From a checkpoint of a small transformer trained on Wikipedia.
Size: 8 layers, width 576, 6 heads of 96, MLP 1024 GeGLU.
Training: a variant of Adam for these matrices, 10700 steps.
Each number is 128 + 32 x the weight over its row's rms, rounded and kept within 0 to 255. Layers, rows and columns count from 0. The size above them is the row's rms in percent of the matrix's.

# layer 3 attention output (transposed), 576x576, rms 0.0274, rows 472-479, columns 96-191
size [101  93  95  90  90  90  89  93]
[[ 93  93 198 144 103 159 121 182  83 128 160 155 201 185 119 132 101 102 155 131 170 100 109 143 151 118 174 122 110  97  81 169 138 161  65 161 156 115 183 139 118 166 115 104 163 153  91 166 164 102 123 108 118 204 164 128 193 140 122  99  72 137 149 128 161 133 131 133  70 131 135 139  80 113 118 168 128 144 105 150 174 121  71 127 113  97  99  83 153  89 123 165  79 136 137 151]
 [194 158 118 122 107 165 127 150 140 131  72 145 124  76 139 131 160 205  87  86 117  98 105  83  57 168 180  92  81 122  96 120 157 165 104 139 142 136 142 162 131 139 126 117 115 113 136 140 101 130 120 148  96 124 112 121  94  95 175  85 119 200 116 136 125 111 148 126 198 127 144 113  96 105  92 133 112 155 167 142 106 159 158 165 171 174 155 115 123 104 115 138 136 133 106 114]
 [118 115 151  90 126 144 118 121 122 108 166 100 119  74 112 163 135 125 173 136 200 110 145 204  84 160 156 107  90  82 114 144 163 188 129 171 156 135 150 118 168 158 144 114 130 129 108 132 155 138 119  95 117 165 169 152 110 119 139 163 115 132 126 111  58 158 168 131 105 110 106 141 103  82  76 196 123 145 168 160 159 105 126 188  74 189 117 160 164 157 107 120 144 138 128 122]
 [160 120  88 132 106 161  79 122 186  60 116 171 150  74 139 173 128 115  82 111 150 130 160  43 116 134 197 119 130 122 119 114 153 129 210 123 124 166 115 176 129 160 133 117 164 166 118 139  83 130 104 156  66  83 119 128  96  94 119  85 151 111 136 148 108 108 101 124 151 118 137 167 138 119  64  93 141 131 144  97 106 127 140 108 118 102 157 144  76 129 182 105  98 102 169 120]
 [ 85 155  84 182 114 114 115 121  94 110  84 138 107 136 133 103 165 148 158 114 156 149  86 139 156 102  73 144  68  77 143  76 102 121 183 107 161 127 140  85  93 150 143 171 179 131 163 108 136 122 155  99 157 117 148  62 144 173 112 179 151 153  95 138 171 160  49 119 103 143 103 115 112 124 157 142  94 140 134 150 105 122 109 133 100  97 108  70 120  75  75 115 106  77 147 107]
 [144 148 142 129 184 103 154 125  89 181 135  95  57 158 144 118  66 127 165 151  93 148 112 116 124 121 135 104 162  99 130 123  97 151 124 214  99  99  88 110  84 141 180 166  56  92 151 156  82 146 158 128 112 112 173 149 125 115  98 132  85  79 136 152 123 123 138 113 124 171 126  52 138 139 166 149 125 126 114 181 135  86 108 167  94 128 140  86  96 127 122 138 135 139 131 117]
 [147  85 130 108 135 104 149  86 203 143 105 167  68 188 137  91  85 130 109 170 114 184 101 110 125 100 108 124 145 160 136 122 141 206 170 141 109 108  70 157  95 106  97  76 122  90  79 154  83 161 146 183 106 118 120  73 101 136 110 141 136 178 121 152 200 107 152 164 191 181 108 184 159 146 143 139 150 141 126 132  95 133 186 113 131 128 112 115 138 119 173 121 177 149 196 141]
 [179  86 133 114 166 114 155 196 154 136 174 102  88 104 131 182 140 194  86 133  99  86 162 198 157 145  66  71 229 104 123 146 132 125  34 143 120  74  54 147 115 110 107 126 164 141 167 104  72 102 124 141 161 107 113  99 108 131 110 135 156 138 112  97 176 133 159 129 140 151 122 100  77  72 154  92  98 148  67 147  98 103 153 116 119 151 114  81  99 142 154 122 154 122  92 120]]
# layer 3 attention value, 576x576, rms 0.0277, rows 473-479, columns 96-191
size [ 93  97  89  89  90  86  92]
[[154 111 104 134  74  89 134 162 120 114 113  94  49 140 138 174 205 145 131 101  87  80 134 102 169 114 153  94 129 163 131 123 134 100 130 105 107 115 164 153 129 117  93 106 155 123 158 148 129 211 124 150  97 118 186 123 161  69 135 138  86 142 114 172 104 143 101 116 100 128 115 209 169 160 119 121 154 116 131  92 116  37 176 138 124 137 106 101  96 138 124 154 181 123 108 110]
 [ 95 132 100  96 156 136 122 111 141 104 152 167 101 170 145 149 141 158 149 140 124  88 181 127 140 111 167 124 152 151 101 152 116 129 113 129 126 173 148 138 148 122  79 136 128 157 108 157  85 120 162 109 121 125  86 148 149 150 123 136  89 154  54 127 131 102  93 118 113 119 108 116 168  67 158 137  70 152 112 128 113 166 173 133 135  94 122 116 137 110 100  97 140  91 150 130]
 [202 106  79 125 128 119 150 130 137 129  95 178 128 104 124 131 176 134 140 108 188 166 135 113  83 146 128 130 184 154 149 139 142  72 125 138 139 143 127 123 156 122  92 139 147 115 145 177 148 105 129  96  99 113 165  87  91 103  98 145 123 159 136  13 160 148 110 128 144 109 147 152  92  91 145 116 190 180 137  71  95  97 173 172 115 142 100  95 139 165 126 163 150 118 121 130]
 [149 139 130 119 118 130 176  63 118 116 104 104  98  88 141  83  92 129  81  88 102 142 148 121 111 126 141 157 105  91 177 118 163 106  92 166  97 107  99 151 113 100 111 168 155 128 143 111 141 154  62  92 122 163  91 109 153  97 191 118 171 136 113 184 131 129 192  79 172 142 138  74 120  75  89 146 212 124 126 121 141 177 142 126  95  72 148 144 159 111 160 155 128 135  97  95]
 [ 77 110 136  69  79 141 160  94 171 133 132 133 153 142 170 105 148  81 160 165 123  83  96 103 134 125  93 153 119 109 125 120  96 190 122 166 153 159  81 136 128 156 158  69 107 188 112 119 120 209  69 152 111 205 108 123 173 147 200  95 191  95 136 149 142  92 150 115 179 103 117  99 119 140 149  85  64 108 126 113 113 138  93  62 134 122 165 156 193 159 151 150 154 159  97 105]
 [170 156 130 128 126 150 116 144 165 182 107  94 142 114 139 122 184 101  99  88 165  75  82 143 124 148 165 107 130 119 143 101 142 105 154 138  85 103 148 108 115 146 152  99 133  63 108 158  89 136 120 171 131 120 159 144 174 147 138 145 154 161 153 116 130 124 165 160 192 166 151 180 123 125 104 159 175 182 135 127 132 142 121 122 150 105 179 138 146  84 123 174 121 129  69 126]
 [ 94 152 177 197 132 115 123 137 148 108 127 139  97  93 136  85 186  63  50 115 102 200 113 147 107 129 133 142  72 124 173 142 131 126 193 117 108 164 134 173  98  92  90  90 131 131 107 134 108  82  66 141  97 119 152 124 149 126 132  69 135  59 165 131 164  82 104 128  93 122 144 134 211 128 187 114 127 197 187  73 139 103 167 143 118 145 144 160 118  90 124 136 121  79 164 104]]
# layer 3 attention query, 576x576, rms 0.0228, rows 480-508, columns 96-191
size [ 97  94 111  88 121  99  96 126  96  96 111 103  93 105  92 117 101 124 138 106 146 106 108 105  98 103 105 107 112]
[[ 91 110 143 181 121  74  93 124  92 149 168 144 106 125 112 122  99 165 147 156 133  93  68 139 134 157 191 119 152  56 118  69 169 117 120  96 138 143 114 111  73 156 133 115 106 118 129 162 106 161  89 157 162  91 159 168  91  79 124 183  75  87  98 150 107 131 100  85  82 139 127 123 109 139  72 129 147 167 173 119 151 132 146 176 188  82 121 127 145 205  95  94  58 150 107 142]
 [124 157 172  94  79 193 193 126  98 118  98 136 111 133 159 115 138 131 189 131 119 120 155  74  99  24  91 120 104 183 178 173 107 103 170 112 106 137 181  96 137 118 143 156 176 131 146 109 130 126 111  69 149 220 113  80 118 174 173  83 108 146 146 100 112 131 115 198 164 142  68 105 164 135 227 115  60 163 126 144 143 130 139 132 135 139 172  87  94  58 145 111 133 157 130 120]
 [150 127  93 124 120 127  85 123 221  65 136  80 147 157  56 158  67 144 117 127 155 120 161 166 145 108 133  66 139  68 125 161 119 168 160  94 142  74 102 167 158 106 103  64 154  45  90 112 182 163 115 165  61 157 106 131 111 178 156 130 178 129 132 118 106 114 139 126 195 152 100 155 121 123 158 152 142 153 108 112  97  86 179 100 142  83  80 146 158 122 155 116 113 108 147 152]
 [118  59 168  88 151  80  66  88 113 101 163  75 131 110  87 153 111 107 125 133 152 114 102 191 124 170  72 156 100 143  92 137 133 117 129 107 166 126  47 152 117 117 116 177 187  97 164 100  79 141 102 144 135 133 123 124 153 116 125 148 178 152  96 154 155 130 129  79  81 127 163 148  94 178 109 175 131  88  75 141  89 152  82 170  94 134 141 117 178 181 104 121 116  97  56  95]
 [161 153 126 120 105 168 136 162  50 163 141 155 114 107 177 118 105 107 124 156 124 124 142 130 118 111 193 146  96 152 125 112 158  87 104 110 122 187 165  90 124 120 128 178 132 185 147 144 112  83 148 132 171 128  90 104 116 155 128 113 105 174 147  70 160 173  68 133  94 145 118 139 114  89 105  71 118 143 145  76 155 117 128 159 107 126 223  73 110 127  93 114 127 175 153  85]
 [156 133 158  93 158 126  99 129 140 135  91 186 164 125 159  87 130 117 102 107 180 113 117  72 148 154 144 131 112  78  80 117 117  94 131  97 126  97 122 155 118 175 145  82 176 103 111 104  89  82 173  61 151  92  81  97 124 114 178 126 130 147 100 119 182  95 118 162 130 135  97 191 134 127 188  91 152 195 104  90 172 107 154 118 129  78 150  99 105  89 103 157 128 162 189 172]
 [122 139 104 138 116  89 166 159 123 131 173 116 100  79 159 153  96  79 126 134 181 126 122 104 138 104 117 101 110 186 144 133 172 149  73  98  71 185 171 115 170 138 155 155 173 181 109 184 142 142 106 125  64 136 169 152 129 131 108 132 103 148 137 170  89 120  61 110 113  73 146 100  96 117 106 133 143 102 131  76 120 168  92 100 139  95 145 117 127  90 129 167 144 123 115 144]
 [144 131 155  77 133 191 143 172  78 123  91 163 154 125 151 115 136 163 124 131  79 105 135  67 122 152 110 100 131 119  95 120 156 116 121 123 137 140 145  99  57 123 125 132 116 110 152 108 116  77 153 101 174  79  96 125 120 129 169  88  78 146 143  80 170 146 115 141 127 192  54 111 159  96 158  48  63 127 144  88 150 119 131  87 119 118 163 117 106 119  65 149 170 162 123 123]
 [121 174 128 108 100 127 105 147  92 147 102 107 165 151  98  94  84 167 105 126 136 167 111 169 144 172 117 124 117  67 132 189 132 117 128 155  79  52 113 119 136 110 104 140 158  86 155 128  76  71 140 121 157 130  34 189 102 133 146 130 138  99 110 114 110 155 140 139  80 185  73 144 113 177 118 127 156 185 150 160 107  77 125 141 125 125  98 111  99 144  79 119 144 123 129 181]
 [137  94 102 183 100  31 113 219 118 109 119 104  92 121 105 145  71 176 153 154 140  87 173 147  85 125 144 122  86 112 129 143 145 113 145  97 174 134  91 155 183  89 145 165 135 161 179  95 196 159 126 111 137 105 133 113 166  98 109 152 121 170 109  88  89 135 143 140 164 138 158  85 110 148 136 170 137 134 109 121 136 113  94 163 129 163 148 111 162 207 151 109 111 133 105  63]
 [127 128 140  99 143 150 137 119 105 117 153  97 175 109 113 113  26 153  88  99 175 124 125 131 107 176  85 105 102 129 147 123 143 145 189 168 135  88 110 124 123 181  97 137 158 124 103 129  29 132 112 187 102  96  73 111 114 139 128 125 143 125  91 174 133  83 120 187 126 123 132  89  99 174 131 164  82 127 122 143 111 124 102  99 108 137 163 149  96 161 121 147 116 112 200 173]
 [167 132 169  87  77 135  97 109 113 176 147 117 146  80 148 140 136 150 149  78 203  79 134 154 136  72 175  99 161 169 137 136 108 115 107  91 142 182 120 106 127 164 117 138 138 151 157 123 154 142  85 165 160 154 115 118 151 159 150 162 157 127 171 135 103 169 149 186 139 136 114 166 149  96 115 117 164 156 147  93 175 114 147 139 159 103 148 129 130  80 108  78 140 189 141 149]
 [ 78 166 155 170 200 176 163  95 148 119 103 102 143 140  78 142 113 119 136 165 138  98 114 126 141 127 121  58 136  73 121 147  91 178 120 140 100 101 142 137 158 138 127  98 163 117 118 109 179 134 148 134 143 152 139 104 149 159 162 140 158 107 111 139 135 156 130  94 173  96 135 168 103 175 120  87 179 159 175 163 125 137  86 106 175 129 112 163  99 141 115 101 102 165 128  97]
 [139 104 120 105  87 146 128 175 100 154 120 110 112  89 174  80 175 153 100 101 102 133  56 174 103 114 137 155 106 152 150  80 149  74  90 114 102 175 114 144 134 183 102 188 112 151 116 150  63 134 119 113 147  79 176 152 124  70 101 126 158 121 102 129  90 119 107 123  71 136 143  88 138  83 121 127  87  82 103 121 108  85 144 108 148 152 174 121 118 140 108 172 183 209 143 161]
 [127 108 118 123 150 157 173 170  92 140 112 168 102 102 122  55 106 117 157 155  94 152 140 114 108  68 161 130 101 177 166  91 151  60 113 129 126 171 198  92 139 139 132 126 174 150 137 125 150  72 148 109 149 133 135  84 149 177 134  77  86 111 249 129 101 179 112 215 155 121  87  88 121  73 122  77  42 153 102 129 145  84 129 125 117 165 159 103 166  85 170 107 166 180 200 112]
 [158 119 133 154 110 117 100 137 247  65 157  89 179 165  87 173 142 120 103 145 167 110 127 139 126 153 136 121 132  74 122 136  55 197 201 158 154  76  72 165 155 138 121  96 119  62 127 127 123 189 131 142  67 153 109 149 128 138 105 143 145 149 130 128 144  95 197 144 132 131 167 123 112 158 133 163 152 145 135 142  99 146 136 120 152 106  45 154 133 148 133 109  77  75 116 135]
 [129  68 140 157 116 110 123 104 218 152 159  54 185 147 128 168 116  66  65 107 140 164 140 160  89 146 102 145 169 168 130 106  99 172 149 154 125 121  90 126 145 111 142 112 129  79 144 100 115 175  79 157  83 149 132 125  75  98  58 156 127 105 104 153 190  70 134 146 108  97 173 130 126 165  69 179 180 142 131 119  76 143  90 171  95 147  81 151 117 171 128 112 148  74  74 106]
 [138 173 149 118 125 171 177 146  50 133 127 178  98 144 168  89 159 176 131 127  99 133 158 105 117 120 172 130 154 134 105 125 179  72  96 110 123 161 177 110  93 140 114 128 101 152 134 125 129  85 131 133 181 121 124  92 119 126 138  82 140 141 125  93 147 192 117 133 136 200 105 143 132  54 121  56 116 138 159 164 156 138 123 150 118 169 152 121 116 149  90 173 116 136 144  94]
 [ 98 114 126 144 117  83 114  74 206 128 129  83 155 145 124 146 134  57 172  90 142 144 109 126  71 151 101 128 175 129 168  94  91 200 121 120 158  97 121 160 147 117 125 103 168 115 101 135 106 202  90 141  69 177 168 129 118 109  98 152 129 123 134 208 127 111 176 110 152 104 195 140 142 184 113 172 163 142 132 175  85 170 116 109 108  78  66 136 167 121 162  93 106  89 121 135]
 [ 92 142 129 126  73  97 153 162 102 142 146 159  51 110 147  80 151 148 107  97  85  36  93 142 184  73 202 184 160 174 109 161 139 132  98 130 116 111 139 150 154 155 162 124  87 119  95 129 159 123 134  82 122 134 131 161  89 172 142 105 139 165 113  98 138 159  91 159 195 225 105 146 122 117 142 113  76 125 106 131 128 102 143 172 130 166 191  62 139 134 104 153 131 132  87 125]
 [185  98 155  80 208 154 149 147  97 116 118 159 162 140 179 122 131 171 131 156  76  91 144 116 117 113 127 112 145 117 140 112 153 113 126 151 132 167 195 104  86 145  98 136 100 158 177 106 134  46 163 127 164 130 103  99 115  80 171 123 116 186 142 104 146 170 120 150 145 164  85 132 151  76 127  58  89 100 141 112 164 119 134 129 134 196 132 129 141 111 115 124 169 159 144 150]
 [118 136 143 111 120 107 121  93  88  41 130 147 109 175 106 142 195 172 112 136 132 138 193 138 160 187 177  63 125  99 115 162 122 109  83 122 114 141 127 129  90  61 154 120 134 145 109 101 124  94 135 128 188 183 113 155 173 182 115 130 127 161 119 181 116 147 102 100  39 157 133 107 164 135 103 102 156 200  88 225 113 117 165 134 125 124 141 109 122 161 172 140  54 110 156 165]
 [137  84 184  86  65  98 110  90 145  97 156 155 162 109 131  90  91 168 167 155 192  90 109 172 146 174 192 109 120 166 105 166 107  86 116  98 122 106 170 157 117 131 157 119 162 166 123 174 182 128 112  94 118 132 119 122 168 112 159 117  88 129 102  82 124 113 149 142 146 127 113 105  69  54 139 114 172 135 138  14 175  94 101 128 163 102 108  82  88  73 151 151 115 181 108  88]
 [108  60 110  90 114 142 157  96 110  98 136 110 116 122 142  98 156 134 163 163 165 190  94  86 170  98  83 133 125 111 102 140 107 159 142 125 144  96 138 130 148  83 151 105 138 165 124 117 121 167 101 134  86 133 115  72 178  89 117 123 144 135 113 176 105  89 192 177 108 143 125 133 113  88 131  98 157 121 121 134 133 138  79 149 144 182 132 182  76 139  44 130 106  55 139 123]
 [148 165 120 115 128 111 169 118 123 132 132 140  90  89 136 159 164 118 148 145 113 162 147 127 116 145 149 116  99 152 110 178 145  64 111 186 132 110 140 119  73 123 146 138 118 130 173  73 117 120 103 157 152 108 135 111 135 185 157  81 127 118 124 135 147  73 127 175 117 196 108 200 169 126 109  80 133 157 121 124 123 136 159  83 146 160 134  86  75 158 153 163 133 144 127 187]
 [ 85  94 104 106 103 109 132 132 117  96  69 155 122  99 133 188 115 153 142 195 177 103 152 107 140 149 142  47 143 124 143 182 139  98 138 145  68 110 100 142  89 144 189 100 102 161 110 162 124 181  61 197 158 141  82 166 123 201 128 192 112 125  80 124 125 138 146 124 149 150  91 171 122  98  86  90 144  98 236 124 132 158 162 119 153  77 151 149 176 110 127 128 115  95 122  90]
 [121 143  76 114 137  98 134  95 105 213 162 168 148 109  93 168  48 150 132 127 125 133 148 159 183 156 133 152 103 151 120 155 125 130 151 201 117 136 137 124 141 172 147 125  98 143 137 203 155 110 191  89 136 116 114 166  61 106  63 166 110 131 131 129 107  79 148 162 115 199  81  93  78  89 143 124 124 149 203 127 145 135  93 106 185 138 126 109 107 117 103 110 118 140 151 102]
 [154 112 149 119 164  75 149  94 136 109  79  97 153 144 144 135 198 170 139  70 120  24 100 140 166 105  86  93 125 102 199 114 161 105 156 162  97 155  91 116  86  56 128 118 112  82 186 130  91 126 149 151 101 122  80 125 106 152 138 105 137 113 128 149 104 129  87 108  87 124 145  56  84 140 111 129 164 107  98 125 140  90 132 122 108  73 145  79  99 142 100 135 104  54 159 128]
 [131 141 120 113 135 125 138 100 137  27  70 148 128 170  83 150 131 146 136 111 178 165 113 120 147 111  94 125 199 115 123 132 158 177  91 100 167 133  80 118 113  97 156 106  94 108 150 101  62 106 100 163 163 128 139 112  97  99 198 162  97 118 143  95 137 155 141 152  83 171  89 104 147 115 128 124 147  86 220 104 122 160 143  83  73  94 100 184 106 112 152 171 159  97  92 135]]
# layer 3 attention key, 576x576, rms 0.0228, rows 480-507, columns 96-191
size [ 93  91 106 107  83 142 124 107 180  97 111 104  93 103 103  99 127  87  92 114  87 109 108 107  99 106 103 105]
[[200 181 139 152 116 162 127  81  84  65 117  97 134 114 129 113 155 133 132 141  99 157 110 160 150 147 102 127  93 150  88  94 152 130 157 155 156 176  88 151 118 128  84 172 188  86 150 103 127 154 170 137  83 135 113 141 120  93 181 111  83 112 152  93 147 152 130 111  38 144  81 147 148 187 126 116 157 133 140 108 142 136 161 116  70 185 116 137  58  70 109 157 128 106 190 131]
 [179 151 102 159 151 103 125 142 150 159 153 133  92  98 110 123 153 150 119 153 144 137 153 125 138 154 114 167 166 112 174 169 123 137 112 115 159 104 133 113 144 106 144  95  89 157 169 143 172 161 124 123  41 123 184 137  98 178 134 170 167  81 121 110 107 141  95 107 168  52 143 143 140 126 145 126 174 124 158 122 109 105  93 143 183 124  79 136 172 129 162 168  39 121 103  89]
 [ 92 151 117 180 123  58 166 117 118 141 106 196 141 115 143 154 124 114 152  86 116 187 110 154 133 167 117 152 148 113 106 152  96 108 125 148 126 116  86 122 176 108 149 108  53 115 141 104 129 161  85  76 178 115  87 161 110 187 106 170 150  94 148 124 109  79 115 100 126 130 136 175  92 112 132 134 172  89 152 143  55 109 156  90 152 147 151 195 131 193 151 112 165 158 157 160]
 [132 123 139 160 143 158 168 123 124 167 174 191 123 184 126 115 124 121 141 139 104 176  78  70 172 200 155 181 112 140  93 139  90 112 150 184 124 110 137 103 130 152 203 149  78 121 154 108 152  63 137 105  72 134 105 174 123 110 110 129 161 126 100 121  84  68 144 142 106  60 130  95 145  81 153 182 160  89  79 138  73  78 101 101  44 135 181 161 102 177 110 109 186 167 198 125]
 [126  84 151  81 162 140 140 199  69 136  99 136 115 116  97 134  98 145 117 134  92 134  95 151 122  83  84 124 149 119 108 142 129 131 111 147 131  73 108 149  97  81 143 123 139 167 109 110 120 106 118 114 137 164 184 134 171  97 178  73 137 153  97 120 183 164 111 125 157 105 172  56 105 110 110  91 104 126 124  83 130 167 116 101 106 104 124  71 152 122 154 134 109  37  85 119]
 [139  59 124  63 134 144 131 113 110 181 160 140 139 112 109 110 133 189 131 181  92  90  95 125 142  56  66 104 127 156  94 112 171 105 137 105 143 112 165 137 127  91 130 163 154 147 157 119 118 120 122 118 144 127 156  80 161 168 163  92  86 126 122 105 143 163 126 144 160 111 143  97 135 149 145  78 143 152 137  83 129 145 152 153 155 146 129  84 159  92  80 100  90  52  55 115]
 [142 149 125 154 125 107 129 143  65 113 144 114 128 138 124 124 140 105 158 119 140 165 123 108  95 184 149 167 128 117 129 115  89 148 177 123 136 152 115 160 164 102 133  85 121  95  78 151 107 172  73 130  84 108 139 182 170 125  70 139 188 123 116 149  38  83 138 102 104  74 135 107 127 170 110 184 161 118 115 163  92 158 104 112 105 110  72 121 109 173 104 123 140 153 153 138]
 [ 80  91 155 100 129 174 137 147 141 155 107 125 138 134 128 130 108 140 151 149 113 100 142 162 153  34 123  99 153 191 187 127 172 107 100 136 123  90 148 120 125 150 130  95 138 154 156 106  51 121 135 163 111 120  52  62  79 141  97 135  94 135 141  88 200 142 163 166 165 135 120 130 135 122 123  55  71 111 150 104 111 107 129 143 123 144 114 114 207 129 110 153 138  93 142 142]
 [157  80 175  51 142 165 141 125 153 137 104 162 130  99 123  88 162 176 153 155  79 135 123 119 140  83 142 103 114 153 112 100 186  99 142 164 122 108 134 105  55 177 141 145 138 169 156 159  98 111 128 129 170 117 148  63 139 108 150 128  68 180 135 133 251 145 143 180 155 156  66 135 141 112 148  93 104 131 159  75 161 166 179 125 116 103 115 104 100 121  97 133 153 108 120 144]
 [180 132 177  73 153 140 128 108 169  99 176 157 122  90 130 101 148 152 141 143 127 126 144 101 110 208 181 168 107  99  84  71 132  70 186 169 100 117 112 137  99 171 113 106 141 104 102 173  98  79 184 129 168 131 116 114  98  47 146 116 130 123 166 135 118 141 113  85  75 124  75  96 113 114 168 166 133 156 142 147 121 147 163 115 116  99 112 141  48 160 140 123 127 248 154 150]
 [140 138 134  93 139 144 109 118 116 180 157  86 114 121 136 129 172 117 113 113  83 129  51 143 158 124 160 140 157 142  52 109 120 165  71 145 124 110 140 123 137  98 156  97 107 130  82 151 118 199 155 112 161 136  97 156 150 136  78 155  93 123  89  84 101 114 127 172 137  99 155  74 173 137  89 101 117 126 105 140  71 159 120 135 122 160 117  91  99 177 110  84 121  66 210 111]
 [120 132  88 149 117 180 108 184 108 125 140 180 133 143 165  94 107 111 100 166 132 154 197 106 109 213  68 102 117 146 142 141 134 133 130 123 140 122 127 121  98  69 144 112 132 116 131 170 128 122  69 121 160  69 119 126 116  60 125 140 140 137 103 126 157 108  74  98  87 125 226  97 149 170 166 164 106  82 142 161 141 154  90 145  89 120 121 178 110 136 116 151 129 105 119 144]
 [128 125 135 157 161 111  77 173  72  85 107 156 112 107  98 120  90 126 117 140 114 125  68 114 110 105 143 127 154 149 169 156 111 153 143 150 139 119  85 166  79 111  65 162 101 131 129  88  65 132  68  98 185 146 148 102 190  83 130  82  70 133 150 140 149  42 104 112 113 190  87 130 228  91 141  96 148 124 105 117 133 108 160 142 106 169 152 136 134 165 151 151 153 119 169 145]
 [168 114 100 104 141 202 117 101 128 117  70 113 115 106 140 109  78 121 121 175 124 104 120 120 141 115 125 105  82 153 135 103 125 118  93 119 178 160 157  98  79 143 137 122 157 124 139 119 116  68 151 105 107 140 185 150 198  97 157 106 132  94 135 100 169  94 132 122 124 158  97  86 159 165 100 130 135 113 126  75 209 121 121 204 136 128 101 101 109 138 105 105 120 152 124  89]
 [138 127 160 108 118 155 125 153 147 122 135 113 103  94 183 159 128 159 107 165 140  90 177 135  96  90  95  86 109 109 167 179 137 108 118 129 110 104 166 127 132  99 146 144  89 118 176 129 127 150 112 154  95 137 138 140 105 113 138 143 135 130 153  77 112 111 132 163 100 160 116 104 132 143 145 143 151  63 115  85 173 132 157 115 183 111  84 143 143 156 130 133 118 134 126  83]
 [103 153  87 134 128 110 128 125 167 130 152 161 140 127 161 143 154  90 150 109 167 188  85 104 153 183 165 139 168 121 131 112 120 156 134 100 160 164 115 129 190 142 145  93  91 111  84 113 162 174 128 135 141 101  87 156 138 145 104 158 165 110 156 159  81 103 148 101 127  74 121 180 112 112 135 142 122 124 121 170  55 118 108 132 123 110 133 195 130 176 179 126 205 168 168 137]
 [125 158  83 174 128  76 134 100 106 119 144 144 112 131 136 146 125 110 150  81 165 127 107 116 126 171 125 153 137 103 121 141  37 138 105 114 131 133  96 151 160  71 130 143  58 112 117 174 127 144 122 107 168 124 129 163 177 149  73 147 197 151 114 138  61 115 116 104 146  98 161 168  76 140 139 182 130 113 127 194  99 114 105  89 127 101 137 122 147 140 122 150 146 133 159 146]
 [119 114 153 109 147 133 100 129 157 126 101 101 167 164 124 155  99 122 128 152 109 175 188 139 150  52  89 163 154 192 152 112 134 158  87 131  96 110 103  78 144 145 132 112 103 163 148  35 114  85 126 126  73 191 109  90 118 138 145 142  64 126 157 118 182 156  93 154 187 122 137 143 104 148  77  88  94 139 155 131 129 164 115 122  74 163 175 127 138  78 169 130  95 103  78 155]
 [133 116 103 124 133 144  74 105  84 127 192 127 158 138  94 138 153 123 101 148  98 149 163 185 168 154 150 151  76 134 114 149 120 153 152 174 167 134 115 147 225 147 131 177 128 112  68 190 117  85  95 103 158 126 123 191 144 138 122 126 177  83 133 147  89 131 114  88  78 107 181 139 135 151 156 172 161 115  90 129 154 125 122 127 155  80 117  80 101 133 153 117 113 165 151 119]
 [137 173  81 179 117  91 170  91  97 119  99 103 128 172 156 167 154  82 117  89 220 105 111 134 123 121  87 140 137 165 162 141  96 168  88 147 124 126 145 119 141 110 150 120 144 111 116  62 131 170 136 130  38 156  92 159 118 160  84 144 162  68 117 137  49 126 145 138 201  91 184  79 103 121 113 158 213 107 147 178 103 119 108 151 117 133 106 181 154 164 121 104 136 121 143 118]
 [ 39 200  87 153 119 113 132 133 138 184  88 141  99 131 137 180 145 130 100  67 113 148 155 164 152  67 104 140 116 162 167 147  87 139  69 119 127 130 149 100 124 103 105 131 141 119 129  94 182 135 103 114 143 149 141 168 122 171 135 136 129  83 136 160 101 173 116 144 184 145 110 157 123 143 116 104 126 130 174 115  50  85 141 154  75 138 122 121 210 106 142 134 128  65 119  71]
 [146 102 175 120 100 145 130 133 167 137 169 194 178 117 137 104 188  96 165 140 112  56 111 103 139 136 152 102 104 162  92  68 132 111 110  96 105 141 105 106 101 191 100 171 155 129 132  94 135 128  94 118 105 105 131 165 164  76 165  90  85 140 154 142 166  98 168 164 149 118 103 168 122 123 136  58 105 103 172  87 165  85 165 110 164 141  95 147  77  94 125 106 123 106  82 130]
 [143 116 119 167 145 128 145 142  78 138  72 143 106  94 142 137 180 117 110 163  91 129  60 101 155 132 122 144  92 125 117 198 135 102 134 146  66 151 127 167 105 152 165 134 212  87 152 152 117 134 165 117 121 158 118 120 152 128 114 108 100 188 176 122 128 167 144 162 125 155 126  99 101 162  89  72 179 146  83 168 151 175 127 181 173 157 115 173  92 169 100 151  57 118 139 122]
 [116 101 127 110 165 106 112  76 101  87 141 207 130 118  98 111 182 103 141  93 145 147 118  96 172 124 188 156 147 115 105 116 151 131 159  92 153 115 105 125 121 152 112  93 111 116  98 132 158  82 141 120 134  73 118  60 124 100  71  44 127 162 159 166 120 129 142 116 139 120 151 143 141  51 147  80 143 111 187 148 107 134 170  88  95 119 159 127 140 137 155  99 128 127 139  93]
 [ 88 106  78 151 153 187  89 126 126  81 106 125  97 190 141 138 132 145 102 143  87 106 153  98 107 126 134 157 111 143 156 108 140  87 100 136  90 145 125 183 128 166  95 130 129 136 156 136 171  97 167 164 146 159  99 154 126  76 143 131 121 150  55 145 121 156 158 153 140 116 127 113  89 185 140 164 137 134 121 124 116 108 121 112 175 156 153 136 141  99 144 140 125 176  90 169]
 [129 168 124 108  69  82  91 103 159 167 138 105 151 108  80 115  87 105 128 130 125  89 109 182 148 131 142 138 160 126 158 138  84 118 137 114 113 102  80 136  72 107 130 118  97 113 128  81 111 121 107 111 123 149  81  52 156  94  52 168 116 155 112 224 128 131  93  66 109 174 144 180 150 162  98 157 150 159 124 132  73 109 137 101  73 150 130 170 109 177 151 165 165 120 149 150]
 [190 131 114  89 103 122 138 117  97 184 112 129 114 159 157 129 241 133  74 120 133 137 114  95 100 130 110 161 133 143 119 109  79 115 111 153 107  93 127 103 112 112  98 138 136 121 151 166 121 119 111 117 168 116  90 146  88 133 104 147 134 161 146 158 133 127  89 109 121  83 135 149 119 107 140 112 163  79  58 135 141 151 114 170 103 146 135 155 103 138 131 148 125 133  90 196]
 [133 135  61 139 121 215 117 110 130 153  92 123 129  93 149 178 106  76 175 177 136  63 129 120 124 100 132 143 100 179 135 158  78 159  45 100 193 148  84 130 128 129 107 129 175 125  95 100 123 113 106 179 149 132 144 167 120 104 152 135 107 125 135 138 112 108 128 159 121 118  99 200 113 100 121  83  87 124 196 139 113 126 149 104  88 164 105 164  97  73 106 150 139 141 162 157]]